Each number is 200 + 40 x the weight over the matrix's rms, rounded and kept within 0 to 999. Layers, rows and columns count from 0.

# layer 2 attention query, 384x256, rms 0.238, rows 60-63, columns 0-127
211,177,238,95,176,279,250,199,181,185,246,172,216,217,181,242,202,121,204,202,194,173,238,187,201,190,170,205,216,192,205,206,195,218,175,131,189,228,230,136,215,262,206,167,145,186,130,315,170,212,241,231,185,224,183,223,188,226,130,303,219,234,184,180,201,226,189,199,196,191,267,225,168,288,146,159,193,160,176,201,229,187,226,190,248,190,251,206,180,238,195,193,192,164,250,241,165,164,241,240,231,188,208,260,160,237,213,203,212,280,232,234,116,174,181,235,264,161,181,230,226,140,188,126,172,126,175,149
256,177,245,155,253,229,282,224,246,144,223,152,113,178,137,175,237,186,150,143,248,237,193,175,164,229,233,179,294,140,161,169,138,236,275,173,201,205,137,141,141,59,216,196,178,213,226,226,183,195,174,210,178,253,110,215,152,143,245,151,186,220,240,136,153,157,185,297,228,246,197,124,199,223,164,163,220,202,183,240,229,231,229,196,144,171,173,157,175,260,187,184,215,142,196,179,220,210,259,224,177,274,239,231,158,190,187,235,187,190,217,166,186,204,193,199,170,213,298,187,267,275,163,148,177,172,237,182
216,172,165,142,245,198,194,255,207,190,230,174,99,166,227,248,267,174,170,169,198,195,174,238,174,238,186,145,186,236,178,185,218,215,154,219,149,228,139,181,227,168,237,183,222,176,158,179,136,110,197,241,154,187,198,227,219,214,240,265,233,219,161,254,274,137,247,191,158,139,261,267,315,215,208,197,206,208,221,180,188,212,200,196,214,145,218,169,213,121,173,215,239,228,220,172,246,289,239,255,171,221,212,135,236,162,230,235,180,216,227,168,149,225,173,166,207,225,175,216,173,159,230,206,187,236,164,157
209,167,217,185,191,217,248,198,186,196,241,220,231,214,193,184,266,145,181,224,225,165,195,198,274,218,195,225,177,187,202,157,183,263,218,214,248,172,111,158,195,208,180,214,250,209,260,189,221,194,198,174,201,238,190,211,259,249,191,206,136,242,174,227,177,201,232,142,265,128,288,239,168,202,240,166,212,201,152,189,217,207,215,146,236,204,212,143,194,274,181,286,173,163,275,253,239,156,318,237,173,268,119,178,202,158,223,191,160,146,165,191,225,162,226,250,143,229,246,204,141,165,187,196,214,106,161,177
# layer 2 attention key, 384x256, rms 0.241, rows 60-63, columns 0-127
157,217,236,172,217,210,227,263,210,224,160,226,131,216,189,180,128,208,213,255,183,189,148,252,159,163,203,204,226,188,223,172,204,223,200,238,259,175,242,186,179,295,270,246,183,214,196,164,154,264,227,247,156,215,190,221,263,204,163,219,168,205,89,271,221,249,154,167,138,229,256,199,224,177,157,220,143,180,203,256,172,210,156,322,174,207,208,166,237,239,202,130,179,193,168,239,177,198,203,215,175,247,177,167,270,154,210,205,138,210,176,182,228,217,196,200,231,218,194,335,203,183,230,234,176,198,244,237
200,182,178,295,164,260,214,217,182,194,184,190,236,177,157,223,141,238,224,287,162,239,234,236,274,225,230,161,180,198,238,164,183,189,176,244,111,218,170,233,195,200,259,244,171,204,197,259,242,215,249,149,133,219,303,206,187,139,222,188,134,255,207,257,293,155,258,198,168,199,172,164,214,112,237,206,235,127,159,245,124,221,193,221,205,211,209,157,197,160,248,164,258,174,159,238,152,250,216,247,205,188,224,89,185,173,166,183,202,158,181,203,198,259,209,209,176,186,142,165,186,224,184,183,132,196,254,204
199,187,168,208,265,197,219,232,295,192,170,253,237,185,152,273,116,251,190,234,175,209,227,166,248,214,199,252,246,215,269,283,242,195,231,227,186,157,173,218,182,201,198,237,153,154,150,229,167,277,245,240,242,218,163,190,251,198,207,177,244,262,162,124,180,222,185,190,204,221,258,196,206,217,151,213,162,208,272,220,190,217,135,184,175,214,72,147,140,240,176,244,245,195,185,229,204,163,199,240,202,212,213,160,154,176,198,200,218,184,184,182,188,212,190,199,176,202,186,291,201,236,133,194,163,177,221,223
175,203,212,181,253,181,199,198,133,272,184,201,156,283,215,153,166,311,251,258,188,264,203,221,231,219,253,246,206,166,198,202,215,166,156,213,213,185,157,203,167,194,205,154,135,229,192,192,189,174,203,166,180,275,234,181,218,149,199,230,206,165,240,204,232,204,175,189,200,198,144,195,195,188,191,141,166,132,212,201,272,189,212,223,193,123,145,210,189,171,257,202,209,179,144,135,248,217,202,174,144,251,138,216,217,276,136,230,261,229,293,186,199,128,158,206,161,203,191,248,230,186,283,158,232,150,223,163
# layer 2 attention value, 384x256, rms 0.201, rows 0-23, columns 0-127
131,177,168,217,188,180,182,157,244,138,225,202,213,279,123,154,203,198,178,176,226,265,172,280,185,182,209,112,136,159,212,220,188,174,276,181,187,232,236,241,164,187,166,195,187,214,186,262,241,217,167,208,184,249,155,254,148,156,189,220,166,195,186,228,238,214,242,243,247,192,188,194,214,152,230,189,207,240,173,182,103,151,225,185,234,82,184,260,174,158,189,191,251,218,151,247,211,165,141,175,192,200,146,187,170,218,210,205,180,204,160,153,221,250,192,237,224,214,168,217,193,210,226,139,133,138,203,142
195,215,202,276,142,267,221,245,141,210,209,233,183,146,193,168,199,218,166,229,179,148,236,197,167,222,259,211,163,284,174,199,179,196,229,240,138,241,215,191,210,162,174,215,238,181,244,246,158,207,280,253,268,199,278,232,261,188,171,222,224,203,186,217,163,221,174,194,150,261,199,230,241,165,248,211,223,190,143,106,208,219,158,245,248,230,174,179,121,235,234,187,189,223,221,136,237,218,226,210,208,219,224,231,229,184,202,154,200,255,229,189,196,197,194,148,168,267,274,237,198,231,228,176,232,158,204,200
118,201,210,116,195,219,266,174,186,143,222,170,252,140,220,108,192,117,153,240,186,177,241,313,150,190,213,200,245,159,172,223,181,195,212,192,220,196,244,216,208,252,248,200,197,207,149,246,203,181,193,100,221,180,233,149,183,209,181,247,211,265,248,306,180,188,195,128,232,233,249,210,114,206,218,183,208,213,146,222,255,145,236,240,187,188,238,167,212,161,217,242,191,144,161,175,170,254,212,175,188,236,181,192,225,260,123,294,224,230,151,145,171,161,203,193,132,223,185,192,189,196,185,175,186,172,137,238
159,165,188,211,156,197,220,195,173,152,192,197,214,127,199,139,270,158,256,257,216,168,249,181,215,185,218,179,189,163,182,183,237,202,166,223,154,219,206,224,233,253,196,236,187,169,218,182,193,208,198,222,224,224,195,141,248,234,260,256,192,244,200,193,183,148,157,181,195,198,159,213,174,247,157,218,175,223,125,221,283,225,275,202,158,147,265,213,205,196,249,224,136,247,195,240,257,217,182,198,194,206,252,178,183,242,115,195,247,171,214,154,165,140,253,260,214,214,237,215,207,169,154,169,239,110,198,215
170,202,115,262,201,207,206,239,248,195,215,166,107,136,175,163,233,185,225,157,206,227,209,247,267,225,249,195,222,261,220,217,249,184,215,156,201,211,290,185,168,213,267,174,189,185,226,189,218,237,308,133,221,251,149,224,225,171,240,184,212,217,215,231,133,171,237,178,187,234,226,248,170,152,132,200,194,205,216,233,140,226,259,216,241,214,194,254,231,255,279,135,141,199,238,198,185,211,272,204,283,258,188,209,166,168,137,255,206,172,196,133,232,101,260,197,274,239,196,198,199,191,186,170,222,191,216,176
234,236,203,240,247,193,137,137,233,229,201,216,270,187,203,258,201,159,219,216,201,187,259,201,203,229,196,209,190,211,169,181,137,243,221,222,203,198,233,199,201,144,147,180,206,230,200,196,133,206,162,182,111,218,177,207,213,207,184,189,187,205,188,230,147,234,215,233,213,197,260,202,230,204,100,237,200,281,147,220,105,210,230,194,232,196,182,237,156,244,282,232,254,224,148,251,161,132,144,143,189,236,259,204,209,179,224,175,262,187,204,264,161,194,250,168,201,105,218,159,231,216,171,233,216,165,221,224
180,228,185,218,248,248,196,161,160,298,183,244,215,187,178,200,180,186,150,230,213,212,229,238,193,203,144,208,160,179,195,157,193,206,189,218,175,149,209,206,201,192,173,164,201,181,223,131,190,205,139,195,163,188,158,227,228,253,239,162,213,151,211,179,238,155,182,241,195,136,173,233,167,215,194,173,205,151,243,226,256,180,159,189,228,176,256,217,268,206,162,251,168,186,248,201,152,149,228,199,189,189,196,221,159,239,136,230,175,246,280,246,221,259,174,216,209,228,196,226,245,238,206,247,175,243,207,199
201,195,197,226,223,217,254,167,262,185,291,255,149,198,171,198,147,240,138,212,202,108,199,187,170,138,246,233,254,193,196,168,278,150,120,171,224,182,243,191,252,244,205,168,160,250,166,166,160,132,195,203,274,241,276,225,182,215,187,177,183,257,196,194,245,199,230,220,175,153,163,178,159,147,205,152,150,215,194,204,187,220,196,171,224,160,204,156,133,200,173,193,209,233,178,207,229,208,224,221,233,221,160,102,241,171,156,234,168,227,277,239,198,211,143,161,252,192,165,276,135,127,139,286,184,162,274,257
267,244,190,188,246,231,282,251,139,149,222,159,158,156,266,219,177,249,272,146,196,238,212,178,224,202,237,195,116,165,191,197,186,181,200,183,228,156,245,194,310,252,176,179,209,252,161,222,184,231,187,197,236,165,192,232,136,164,246,190,188,153,192,143,131,270,201,221,254,266,183,228,230,230,240,166,225,161,234,155,210,247,167,138,141,189,291,142,179,192,151,168,195,140,272,235,174,165,153,198,120,286,156,163,213,211,151,278,222,159,144,112,195,222,154,259,230,178,216,255,100,161,195,269,111,196,155,261
232,176,184,191,217,290,195,151,225,233,205,197,196,220,206,233,201,207,235,214,200,212,236,207,213,162,191,211,138,146,219,160,227,269,264,164,209,220,253,188,158,272,156,204,248,131,267,142,227,203,210,179,183,210,178,216,176,172,210,160,127,276,185,156,220,209,198,207,232,174,192,145,214,230,196,185,292,266,160,135,209,201,134,187,162,169,135,236,191,235,205,198,188,193,134,218,242,201,240,159,191,188,213,152,250,232,215,219,229,161,302,258,167,238,175,208,144,234,209,231,156,238,182,170,202,217,214,217
205,238,200,140,227,216,174,189,194,188,150,201,197,199,267,191,163,118,208,212,182,185,181,199,151,158,271,146,219,245,114,218,151,254,182,217,123,172,254,234,203,212,141,210,167,178,207,272,216,247,293,178,206,190,186,189,192,68,167,162,239,183,257,182,205,137,178,180,186,250,171,164,177,214,241,123,194,252,198,208,176,227,263,197,201,233,201,188,201,220,250,197,128,101,215,167,180,190,265,160,209,209,263,196,204,235,278,238,182,205,190,181,233,164,177,237,180,207,239,164,138,149,167,213,240,182,207,192
206,154,193,148,226,210,172,164,176,231,169,194,201,216,213,179,261,146,229,171,195,200,310,263,172,245,180,218,185,235,211,196,67,224,226,228,176,250,194,192,170,227,198,265,217,177,170,209,196,155,274,226,149,139,218,200,164,135,209,234,135,146,192,169,200,175,203,166,242,259,143,228,172,190,268,201,172,195,225,225,231,244,292,182,224,202,204,204,224,206,198,118,164,154,188,258,203,215,118,167,182,175,156,206,130,187,211,261,177,204,218,200,184,288,197,269,203,227,224,202,170,168,263,204,164,263,235,68
210,214,242,165,168,193,238,171,199,172,221,274,299,213,207,181,184,196,150,177,233,202,131,240,196,221,193,184,140,217,230,182,234,181,225,144,207,185,193,291,178,254,169,216,194,206,219,185,162,177,188,195,191,219,144,209,233,150,188,182,145,251,219,235,205,230,189,246,286,196,148,247,213,137,263,191,110,182,268,215,110,204,187,151,223,203,182,109,222,187,210,229,244,237,193,150,178,151,115,227,160,231,244,192,173,242,225,137,207,205,184,166,183,213,196,286,218,175,222,189,173,162,189,192,166,228,207,146
222,144,176,190,178,148,214,172,140,210,160,128,165,245,206,152,224,116,225,186,244,181,172,146,154,191,203,198,212,217,249,196,205,221,187,210,254,264,171,138,160,167,185,223,174,167,208,260,132,181,304,189,212,201,193,212,189,151,233,205,213,200,217,212,191,155,195,226,105,158,183,200,156,215,217,218,226,180,134,249,213,187,185,216,281,202,194,226,159,238,250,206,210,222,186,268,156,246,187,213,227,130,179,138,216,178,254,144,224,258,125,199,146,164,256,207,171,112,205,190,256,220,266,134,187,163,111,202
254,215,222,237,150,213,167,175,230,161,209,247,150,175,231,151,299,228,198,202,226,183,213,164,230,186,151,248,250,180,244,192,144,155,228,119,262,306,278,238,269,253,148,266,225,141,133,195,222,185,165,209,209,204,276,202,203,171,205,225,257,230,181,155,162,194,164,178,167,232,236,229,130,210,191,122,195,129,216,208,162,166,145,193,274,230,178,256,176,178,162,156,249,187,156,183,213,248,221,210,161,162,264,262,184,225,269,203,189,210,140,148,170,217,232,199,173,206,99,197,201,240,197,224,172,202,196,194
201,154,162,194,149,142,149,178,189,156,228,252,148,143,153,154,244,199,223,185,263,199,166,180,251,192,228,172,174,210,276,170,185,240,110,256,183,137,185,214,172,196,220,96,220,168,195,168,152,202,204,134,137,221,172,150,228,159,270,181,162,168,199,212,215,129,231,270,180,72,150,191,162,187,164,229,233,203,175,188,207,257,128,213,189,149,254,150,170,208,190,178,224,187,162,245,209,176,259,229,169,237,195,257,160,273,253,166,291,125,184,200,199,268,132,248,255,202,182,206,175,139,206,220,180,240,248,198
210,178,215,219,168,194,211,177,109,144,229,194,166,178,210,198,207,196,161,230,178,207,209,231,264,222,165,172,161,182,235,207,218,203,169,244,222,159,194,248,153,201,170,155,162,211,203,289,176,170,171,184,104,220,202,161,195,200,195,156,211,157,176,211,164,214,187,162,211,151,309,204,161,179,209,211,235,237,192,164,223,151,174,205,194,162,200,115,198,214,146,208,184,183,220,226,169,230,143,206,209,245,273,147,202,123,235,238,180,259,192,272,148,254,179,318,207,189,196,169,199,197,232,191,240,241,219,236
215,252,199,192,197,130,168,107,161,188,271,267,177,190,226,151,143,233,217,249,206,179,213,174,180,193,146,190,216,191,194,152,137,152,221,188,203,184,181,227,241,157,203,189,199,243,144,166,211,184,176,180,200,193,191,204,180,233,257,181,213,150,151,231,159,185,258,242,217,221,222,180,166,173,247,202,190,205,241,138,213,258,144,233,168,152,213,126,214,225,142,197,270,191,238,135,201,227,131,169,209,248,205,185,247,204,150,182,239,177,230,164,184,210,181,277,207,184,194,201,183,258,159,237,215,221,217,186
157,216,215,283,177,210,134,251,220,212,201,159,185,219,191,196,205,165,212,237,296,212,186,223,234,223,151,182,238,234,195,191,254,230,255,194,284,158,228,200,213,147,224,224,253,257,187,228,211,206,184,168,154,236,219,222,209,164,202,187,134,158,191,237,118,155,191,147,276,246,183,256,160,228,84,226,223,200,211,172,213,141,237,202,143,265,126,189,107,209,194,215,212,204,207,149,109,206,251,164,159,123,239,231,237,142,134,102,127,163,189,210,168,207,267,188,131,138,224,259,203,227,164,221,206,202,149,208
202,259,173,246,156,201,246,210,249,245,181,237,156,243,132,242,206,222,173,217,93,204,225,242,184,194,249,114,263,195,190,200,162,243,128,198,203,253,195,233,228,235,197,198,149,225,273,264,212,231,162,193,148,180,247,149,309,216,118,249,142,215,171,255,174,168,147,172,119,228,207,286,185,197,188,232,212,200,163,176,146,129,202,219,142,176,212,191,193,181,153,185,161,199,176,152,189,191,206,209,166,164,184,201,227,218,207,241,180,268,241,249,202,128,203,261,159,237,169,236,206,164,163,216,209,205,178,208
166,160,213,173,200,199,258,242,154,224,209,158,140,214,226,215,247,197,202,207,269,141,230,166,187,256,191,254,217,276,168,173,196,167,188,184,152,197,205,177,237,225,253,227,133,231,204,203,241,185,246,192,271,151,230,177,202,242,217,152,224,206,251,191,205,221,158,179,158,210,199,255,172,257,248,77,193,188,214,221,211,169,197,116,198,180,234,139,240,178,208,210,178,231,237,267,184,218,196,249,176,168,206,219,277,247,140,172,212,182,146,159,249,251,185,190,143,98,205,254,250,108,208,206,252,204,237,184
170,244,230,159,240,184,189,239,197,223,177,215,243,164,125,137,209,267,213,237,234,237,157,143,201,157,175,178,218,202,162,227,205,232,151,143,127,168,182,163,213,205,186,222,229,174,165,108,206,207,290,272,259,202,199,185,226,233,275,253,195,145,140,220,178,196,248,135,171,185,144,184,198,198,213,187,192,181,201,202,228,208,253,211,209,216,226,143,189,226,202,236,259,182,211,226,215,280,235,178,176,177,209,167,233,246,168,209,219,234,232,239,216,283,160,241,223,206,165,143,230,233,196,179,173,227,212,260
158,186,177,159,218,154,121,186,184,178,244,174,185,213,143,155,138,228,143,183,212,176,199,113,264,159,140,215,191,173,255,126,229,238,175,187,200,184,161,99,189,206,185,210,184,270,234,255,191,156,155,226,229,204,133,225,104,234,167,220,227,174,144,172,197,158,167,186,324,237,176,284,123,226,235,131,221,142,239,218,218,181,210,165,193,235,235,199,180,202,173,204,200,189,263,121,179,188,177,135,197,212,211,233,228,122,255,183,233,240,231,299,210,230,166,159,177,286,165,162,171,183,180,211,151,189,167,194
242,162,192,229,219,248,232,202,171,132,183,143,144,211,256,310,208,158,230,194,94,206,185,257,133,203,280,150,175,216,215,265,160,216,239,241,219,205,186,151,246,171,210,187,237,132,158,184,255,210,160,192,172,155,271,203,193,242,215,220,223,172,268,234,210,219,214,138,221,175,199,234,146,165,201,143,225,208,240,196,231,243,217,153,248,220,212,184,220,245,162,175,154,167,162,200,210,131,209,206,247,264,192,186,145,160,175,200,153,160,210,264,210,222,245,312,203,184,198,177,189,216,217,190,224,245,235,137
# layer 2 attention output (transposed), 384x256, rms 0.18, rows 0-22, columns 0-127
205,154,143,172,191,261,157,187,196,186,197,225,265,234,193,203,219,226,182,307,230,206,189,268,207,239,197,190,265,197,163,123,261,257,141,196,178,194,218,210,202,260,246,154,132,121,202,176,171,173,258,166,141,201,177,167,177,208,157,235,200,199,194,181,217,203,266,249,165,141,145,193,146,178,229,221,268,202,232,181,246,271,286,250,324,150,214,235,139,233,181,205,120,208,232,159,231,217,177,269,175,239,261,223,228,267,192,173,256,185,189,134,148,245,166,244,179,148,182,195,277,183,215,197,219,167,179,202
229,198,217,195,205,222,179,165,179,262,179,174,184,198,128,192,174,164,150,72,163,226,190,141,243,187,175,225,194,218,252,148,162,256,237,239,208,197,215,215,188,243,182,197,137,163,133,179,187,181,151,209,148,285,199,258,226,139,183,219,189,188,169,285,223,176,201,166,215,182,168,237,208,219,179,201,255,278,204,203,202,167,167,275,133,186,170,280,240,174,176,243,177,197,225,247,182,229,131,140,165,195,199,270,185,143,200,165,222,252,178,162,299,184,177,264,140,139,152,184,202,142,220,175,160,165,178,129
244,185,190,272,225,185,184,248,316,122,181,200,245,196,283,154,174,202,177,187,187,188,206,162,215,216,179,147,160,173,159,132,285,186,153,260,206,198,204,132,163,242,219,255,93,108,163,128,265,194,182,167,184,148,215,260,241,179,252,117,150,168,153,193,197,177,250,228,242,256,224,220,178,181,219,224,169,202,188,195,205,252,129,203,165,208,206,196,269,154,271,157,175,274,220,229,183,207,129,162,180,184,229,228,223,136,185,261,191,181,173,137,254,141,296,199,176,175,233,141,128,202,195,188,163,229,250,203
191,203,283,262,177,220,223,126,232,235,168,199,197,248,190,199,128,272,198,154,254,161,160,228,186,236,188,245,230,259,229,192,193,164,215,227,244,226,197,178,248,206,192,183,200,140,191,192,280,193,194,169,221,218,113,226,200,209,239,165,158,169,207,95,201,288,218,237,177,225,249,246,253,162,184,188,204,247,196,210,120,220,212,143,197,202,142,264,178,172,199,193,191,196,221,192,156,170,195,182,165,270,279,221,173,244,186,193,199,93,224,239,181,181,201,114,205,185,160,194,227,152,200,139,167,217,199,220
159,135,176,188,240,242,187,100,233,156,146,178,233,172,252,295,228,183,174,216,170,185,216,270,225,223,188,193,247,192,123,131,213,198,221,195,150,236,185,180,245,197,236,156,212,233,160,244,187,203,219,220,245,218,179,197,199,200,283,249,211,134,239,169,200,242,200,212,212,190,189,192,252,199,209,187,177,230,226,239,212,179,219,255,155,232,214,226,242,165,265,222,166,148,126,204,231,110,197,204,178,208,155,176,172,174,167,149,176,299,262,185,205,174,147,192,216,144,256,173,257,202,166,251,194,172,229,173
114,198,201,234,221,223,253,240,228,254,273,259,207,233,191,200,173,237,210,184,240,216,221,138,146,259,150,256,236,184,183,214,274,246,273,196,254,202,257,231,194,197,128,148,188,150,174,137,205,181,184,170,210,243,228,154,260,213,191,191,169,259,251,193,194,136,186,211,218,269,195,165,144,150,291,173,240,261,203,239,221,240,199,138,213,220,196,133,203,143,184,188,177,140,216,231,183,193,159,176,176,154,146,232,168,189,238,256,192,245,128,152,207,165,172,165,194,224,245,156,212,228,159,221,155,178,162,190
238,193,173,198,169,159,227,230,217,206,163,202,190,167,203,205,145,171,251,224,160,169,132,196,189,137,242,193,178,225,180,231,276,208,246,210,206,226,170,191,220,169,190,190,258,210,219,222,255,180,220,217,237,88,179,226,224,112,185,227,192,213,176,213,153,160,254,143,194,161,144,262,177,129,208,228,237,214,262,165,230,173,237,173,196,172,236,146,169,140,184,246,281,138,232,238,193,147,235,187,176,168,207,194,162,140,211,166,146,169,133,199,137,147,184,188,196,222,216,204,237,184,200,208,219,172,180,247
166,203,280,211,256,198,168,213,117,168,130,169,158,213,265,196,158,227,237,241,222,211,267,195,192,180,208,183,193,228,217,194,227,235,196,187,209,259,225,255,215,149,193,189,222,227,240,289,220,187,190,252,125,162,180,187,161,246,191,219,198,152,207,239,156,105,276,196,223,173,236,220,97,230,188,167,174,321,177,222,220,125,230,203,161,225,257,232,156,206,226,123,195,195,214,224,215,159,165,199,275,211,217,216,219,133,247,195,284,217,199,135,148,212,252,196,180,170,221,167,193,181,240,217,165,251,106,215
193,204,199,174,216,234,185,181,262,264,222,216,257,181,174,174,95,201,163,198,179,195,209,226,194,191,162,144,188,182,283,221,171,183,151,142,180,182,231,137,226,242,236,228,169,252,142,179,261,245,243,207,241,187,196,183,214,202,217,220,186,207,266,159,249,205,209,214,246,262,205,177,238,269,207,219,184,225,245,170,234,255,210,238,192,216,208,290,259,147,176,123,167,234,274,200,140,196,257,120,219,188,247,221,146,193,211,217,169,194,215,165,250,191,251,227,230,235,144,197,177,242,189,241,279,230,192,214
217,221,152,238,214,224,243,257,177,190,134,208,204,115,207,237,169,148,162,217,184,221,192,189,194,185,193,124,192,255,187,216,194,242,119,208,250,305,155,203,179,157,177,198,149,232,217,191,184,204,236,228,256,212,126,295,141,293,151,176,250,171,214,261,202,150,177,216,217,202,257,158,170,191,166,211,174,244,187,174,147,224,263,88,275,203,170,233,216,172,165,157,205,129,261,172,284,217,221,233,220,114,144,156,150,169,175,220,151,197,187,260,124,251,234,277,245,169,137,194,304,173,227,179,164,192,156,172
193,194,264,147,238,243,189,166,195,166,170,180,173,146,251,198,163,206,136,240,200,214,199,203,159,245,198,217,236,236,173,164,207,209,194,174,296,280,240,228,246,247,201,198,214,262,165,167,202,198,193,181,180,234,224,143,203,184,95,264,187,167,201,221,196,209,158,187,254,208,194,314,225,194,258,177,177,127,143,263,236,212,170,255,248,197,241,178,258,213,132,242,200,238,189,202,154,287,238,169,119,170,216,189,172,179,162,265,271,194,221,163,175,194,234,215,288,161,156,137,202,217,176,196,200,273,148,242
177,153,163,281,182,205,206,201,230,166,183,242,168,162,160,177,169,232,150,251,221,192,158,196,211,204,202,203,177,222,216,148,215,223,148,179,180,133,145,203,212,285,195,263,177,229,286,135,183,233,219,205,213,204,171,182,166,120,185,178,229,245,184,224,231,183,204,231,255,212,129,261,283,174,235,221,215,221,196,112,211,206,226,199,160,243,146,239,203,187,130,255,191,221,214,155,165,143,212,252,207,230,176,225,170,221,201,153,200,208,199,154,166,135,112,213,284,259,188,187,237,225,168,217,190,187,197,254
222,150,114,147,215,186,144,249,175,175,198,229,111,226,249,238,258,282,272,243,205,120,192,230,190,193,192,240,211,132,224,262,281,190,241,237,189,202,262,165,190,238,234,113,201,155,234,219,172,186,199,189,143,193,218,166,176,229,150,255,201,223,214,204,209,140,197,214,208,302,212,164,226,199,189,218,191,143,159,174,154,168,238,160,245,169,171,214,146,256,232,189,181,249,232,201,204,266,245,156,249,263,151,282,284,228,251,155,241,158,262,166,196,215,216,204,172,143,168,206,145,224,233,179,280,184,179,197
144,165,197,174,159,247,212,215,212,230,255,177,173,265,197,178,215,242,240,163,197,191,257,216,178,232,201,250,155,231,227,228,129,181,151,276,193,175,132,188,220,239,221,147,204,259,231,155,295,237,240,294,235,181,216,196,171,193,210,244,203,168,231,161,177,201,151,192,253,151,211,299,173,199,222,155,216,200,201,239,233,241,190,190,226,219,121,202,163,159,240,253,135,151,224,80,137,207,143,190,250,285,167,261,219,184,188,234,211,194,213,207,181,190,204,189,179,175,230,185,235,226,204,238,149,194,232,151
162,313,191,241,270,284,145,301,195,206,232,108,179,210,267,249,207,227,250,256,280,208,206,172,260,228,202,186,172,238,150,225,146,138,167,290,208,231,156,226,186,205,236,212,160,222,246,220,164,182,220,240,176,247,178,179,176,198,197,202,222,157,211,236,236,268,159,222,172,245,218,236,195,207,155,178,143,244,173,169,174,196,236,221,177,254,197,177,164,219,172,187,201,201,222,243,159,187,175,107,162,267,191,231,234,134,235,247,206,117,234,221,219,202,173,364,182,177,201,195,194,197,248,163,145,234,191,216
130,196,231,248,149,225,241,283,249,172,165,268,180,222,186,256,255,208,170,317,212,168,205,202,171,213,195,174,218,161,241,202,155,212,198,129,237,185,166,145,300,129,192,198,206,146,154,234,270,188,296,190,185,170,184,186,159,226,190,126,231,177,164,162,250,155,196,148,172,217,279,249,258,243,208,160,120,232,168,355,149,232,222,183,195,170,237,178,179,175,231,184,246,200,253,154,156,241,189,203,283,153,199,214,235,277,209,207,211,214,152,205,167,258,256,226,179,206,207,238,137,237,229,152,164,270,216,188
159,202,171,179,153,144,198,224,194,231,180,228,105,220,156,305,141,233,211,215,198,185,158,232,183,158,119,223,221,208,219,214,230,209,187,192,220,240,159,273,219,194,251,234,223,238,194,212,229,169,251,190,226,240,257,255,200,184,194,148,117,220,240,227,185,205,253,200,242,184,177,193,130,206,226,262,167,147,206,243,178,169,211,148,231,212,182,173,202,202,169,202,269,217,254,192,217,195,229,211,211,171,226,196,263,183,260,175,191,162,275,212,222,138,246,183,232,170,230,231,221,239,220,144,190,209,221,230
175,213,199,241,206,235,142,202,159,168,139,245,147,198,186,254,151,283,199,176,244,243,198,204,277,253,232,155,154,151,204,177,182,176,166,156,212,136,233,186,219,226,207,150,221,261,200,179,224,203,206,178,159,248,271,244,206,170,258,186,157,252,214,260,171,148,188,196,184,216,152,215,221,227,202,237,202,206,235,199,116,149,206,162,164,208,183,195,261,206,175,162,204,260,304,292,206,263,154,136,205,219,181,115,194,193,190,211,164,150,194,241,158,218,185,99,106,197,206,129,170,166,282,194,214,279,239,285
183,169,132,252,218,266,251,217,200,161,215,163,268,223,211,127,274,192,182,114,130,204,129,201,144,207,212,215,179,205,193,173,193,165,264,215,210,205,122,178,175,173,172,221,152,128,197,190,190,191,199,232,173,202,160,226,245,263,217,147,230,109,174,178,204,251,205,184,263,228,210,150,165,209,210,156,211,153,156,230,220,253,185,250,186,285,238,203,220,127,111,207,171,179,211,233,258,292,168,234,168,230,216,206,159,139,202,196,233,136,233,217,196,130,159,264,211,168,131,139,227,202,201,242,200,170,135,126
243,226,239,145,151,177,214,202,159,170,190,156,253,147,173,198,186,265,186,255,181,186,199,209,161,221,247,251,220,204,224,229,202,148,245,210,292,144,255,212,172,150,198,218,242,150,201,227,227,158,208,222,197,172,214,297,290,161,169,217,182,209,208,170,152,175,192,238,179,175,130,184,191,224,201,174,73,260,149,202,209,146,145,232,191,264,158,271,168,179,241,144,230,242,168,172,168,197,201,284,159,178,231,129,198,153,236,195,234,232,250,115,218,238,195,148,251,219,228,205,249,202,148,169,195,153,208,252
210,194,210,194,153,181,210,147,206,133,232,146,213,236,103,194,229,230,211,175,271,194,222,233,208,212,202,88,152,206,204,234,208,235,209,240,176,204,175,130,148,166,208,206,228,186,157,204,204,172,150,166,279,222,179,269,166,162,249,197,147,248,197,146,237,165,156,160,229,187,272,175,215,208,152,162,147,256,207,201,214,203,198,308,172,257,240,270,212,162,212,149,257,211,197,255,207,223,250,242,214,237,172,228,186,271,189,228,215,168,275,216,142,239,174,184,290,188,186,171,140,232,179,179,149,153,186,197
132,120,200,156,208,177,201,239,153,208,173,235,180,203,192,278,207,244,181,243,248,167,187,261,161,182,178,192,182,238,115,225,233,225,238,163,250,247,167,190,244,191,154,186,144,310,253,243,181,249,224,201,178,155,230,175,205,188,270,151,171,187,107,192,270,238,149,197,262,263,193,208,163,195,188,175,190,179,163,191,254,146,198,201,170,225,154,200,173,229,256,204,226,265,242,155,193,166,84,192,179,254,313,189,195,221,163,159,142,133,217,274,229,235,255,147,112,163,176,209,239,135,223,178,217,179,194,188
174,259,202,219,217,276,193,168,225,266,244,202,205,224,257,203,175,158,199,296,233,187,181,134,172,128,178,179,189,281,207,242,213,166,209,206,197,111,131,257,230,217,223,208,174,194,96,170,156,136,203,212,216,149,212,276,170,216,269,224,233,212,188,186,256,196,285,163,190,152,140,138,193,190,195,170,230,183,186,150,185,188,174,233,193,167,294,201,197,189,217,182,96,201,213,281,195,211,249,250,232,209,181,134,211,192,188,193,195,230,210,198,297,208,201,226,246,155,160,209,277,247,205,212,235,136,219,181